Weights of a small GPT-style language model, trained from scratch on English Wikipedia.
Size: 9 layers, width 96, 2 heads of 64 (1 for keys and values), MLP 384 squared ReLU, vocabulary 512, 1.16M parameters.
Architecture: RMSNorm before each block, biases, normalized queries and keys, some layers without attention, local attention windows, gated attention, normalized values, capped logits.
Training: a variant of Muon for these matrices, 159M tokens, 4853 steps.
Each number is 50 + 12 x the weight over its row's rms, rounded and kept within 0 to 99. Layers, rows and columns count from 0. The size before them is the row's rms in percent of the matrix's.

# down: layer 5 MLP down (transposed), 384x96, rms 0.0619, rows 137-150, columns 0-47
# up: layer 5 MLP up, 384x96, rms 0.248, rows 138-151, columns 0-47
down137 103:60 70 56 48 58 43 34 55 58 54 58 41 44 43 55 39 36 61 43 61 33 40 51 43 45 30 51 52 65 29 64 53 52 34 81 30 67 29 39 71 44 19 53 39 64 39 51 62
up138 096:73 62 41 48 69 50 43 61 76 65 34 59 64 43 35 44 58 49 35 52 46 56 31 54 65 55 51 50 46 54 41 55 26 61 46 63 38 31 41 39 48 52 35 42 51 46 48 66
down138 099:42 55 43 45 61 65 34 44 55 45 42 46 42 47 63 57 65 32 55 51 34 75 60 40 57 45 55 78 24 32 31 57 45 79 23 50 56 42 59 62 50 44 56 23 50 48 44 42
up139 085:67 54 39 38 41 38 57 65 67 32 44 26 40 50 41 65 56 63 56 35 58 36 56 62 56 33 50 67 79 66 26 48 28 49 46 47 64 26 29 66 62 65 35 46 44 41 43 53
down139 098:43 46 40 56 37 66 36 55 75 58 26 45 61 49 46 37 59 36 74 56 30 46 47 46 46 63 44 62 42 41 38 65 55 58 69 54 65 40 53 55 42 52 46 42 45 40 51 61
up140 109:54 43 48 46 60 29 31 59 42 58 43 44 31 60 41 33 62 40 58 53 35 68 36 57 51 47 51 40 65 85 53 52 50 50 37 57 38 65 48 30 69 41 44 63 61 59 37 71
down140 109:73 36 41 39 40 46 51 49 36 74 49 48 57 58 51 35 33 35 45 50 39 51 61 64 79 72 61 46 37 33 76 29 38 31 36 58 50 77 61 62 51 54 33 45 64 46 51 52
up141 104:60 21 45 73 53 37 55 66 54 66 35 29 57 45 69 43 78 57 42 42 35 48 30 39 62 46 53 55 58 59 56 51 42 50 75 45 44 53 57 30 63 50 60 41 43 48 58 65
down141 099:64 45 52 41 71 47 62 61 37 43 56 47 62 48 54 61 34 53 43 30 67 60 64 49 44 53 40 43 67 33 62 71 66 42 40 58 65 78 49 35 26 51 66 49 53 45 36 40
up142 109:54 61 63 49 53 39 49 63 40 62 32 50 65 53 50 68 61 46 45 53 47 53 47 68 50 44 41 43 29 59 26 74 63 48 42 36 77 39 63 41 44 56 38 66 48 53 17 58
down142 102:79 56 39 49 56 47 43 50 54 49 63 51 58 55 50 63 44 57 44 43 47 52 44 58 38 40 33 56 54 30 54 46 48 45 31 57 46 54 71 57 37 53 48 38 25 59 76 54
up143 105:57 61 32 45 42 46 59 76 50 54 61 53 74 29 41 27 51 53 33 39 65 39 53 31 51 34 35 62 54 48 54 46 53 65 49 70 25 48 64 46 40 53 37 57 49 34 59 57
down143 100:48 45 37 68 40 54 49 53 46 46 60 57 52 67 36 58 49 57 45 73 34 50 58 49 39 36 36 41 38 42 55 41 66 28 27 51 53 49 47 48 52 44 50 65 61 51 69 48
up144 103:39 35 54 48 49 53 53 43 49 54 36 49 50 54 64 47 45 42 39 40 41 49 31 45 60 47 57 54 50 36 61 53 50 72 65 33 39 31 46 59 57 59 30 78 60 43 47 53
down144 103:46 45 52 35 61 31 84 45 69 45 64 50 50 53 58 57 53 66 70 44 37 56 31 46 55 68 36 47 54 57 57 58 28 51 36 68 56 54 69 45 55 58 50 40 58 48 40 52
up145 104:54 39 57 49 60 55 59 52 72 41 51 56 68 57 41 44 52 63 57 26 34 68 57 62 40 60 66 41 66 56 37 35 44 60 50 40 59 47 25 48 39 60 34 54 46 30 52 35
down145 101:70 62 41 42 74 42 55 60 41 66 57 48 53 61 45 59 56 65 56 22 74 72 54 47 46 44 47 61 38 43 64 53 47 39 55 56 53 52 57 40 47 43 51 68 33 25 48 52
up146 095:39 34 37 57 47 61 47 53 61 43 56 53 40 33 44 49 58 46 36 53 71 49 48 40 33 49 37 65 48 63 49 29 57 29 64 42 32 31 58 30 49 44 51 65 63 35 51 45
down146 099:50 50 35 55 52 76 61 52 30 41 35 54 57 59 60 31 40 48 84 66 34 41 46 70 46 61 50 56 43 55 52 52 32 40 38 21 42 68 60 36 56 63 55 40 52 52 49 40
up147 107:46 61 65 50 59 54 55 37 37 62 69 55 41 51 48 50 45 53 42 37 59 60 36 54 53 56 42 34 40 76 33 40 54 42 50 52 36 22 49 35 36 34 80 52 43 34 62 61
down147 101:43 59 56 53 38 50 56 51 43 46 31 55 60 31 74 51 52 42 55 31 44 49 70 47 56 62 45 47 51 73 36 33 52 38 59 45 44 38 60 34 44 13 62 70 52 32 41 44
up148 100:54 29 31 56 57 59 67 47 31 49 47 49 58 46 54 75 52 43 30 42 50 59 64 38 57 17 82 60 45 59 43 44 55 45 50 68 64 47 40 39 58 46 72 52 51 45 43 41
down148 097:59 60 58 59 31 69 44 42 32 53 46 56 42 54 28 44 51 42 62 52 30 60 50 42 36 59 36 51 34 56 62 51 34 45 43 59 64 46 59 69 39 48 62 54 67 38 75 43
up149 104:27 35 34 49 51 59 57 62 53 37 46 79 60 71 38 32 57 65 21 52 46 59 45 45 66 49 52 60 57 55 29 59 32 56 44 48 55 44 45 46 45 55 56 51 51 55 48 46
down149 103:59 53 57 48 44 39 54 42 56 50 53 39 63 35 47 11 74 44 48 65 42 28 54 22 60 54 56 51 59 55 52 45 29 45 58 35 44 35 54 70 66 45 50 46 80 42 50 46
up150 108:53 65 43 52 56 53 67 41 44 51 74 52 52 45 43 54 55 64 38 57 33 54 48 68 51 40 36 38 53 47 46 45 39 48 32 39 31 49 37 22 77 39 64 52 52 57 56 59
down150 114:46 48 35 31 40 50 53 46 38 52 46 40 74 41 38 47 42 56 76 65 43 35 51 57 45 78 35 38 36 62 49 33 26 31 46 43 48 32 69 46 50 30 50 57 44 46 36 62
up151 107:41 52 42 61 48 45 36 48 36 58 23 26 30 69 85 60 31 54 48 50 56 42 62 58 57 44 41 47 60 47 53 37 45 31 47 89 33 58 63 45 40 46 74 35 54 52 42 60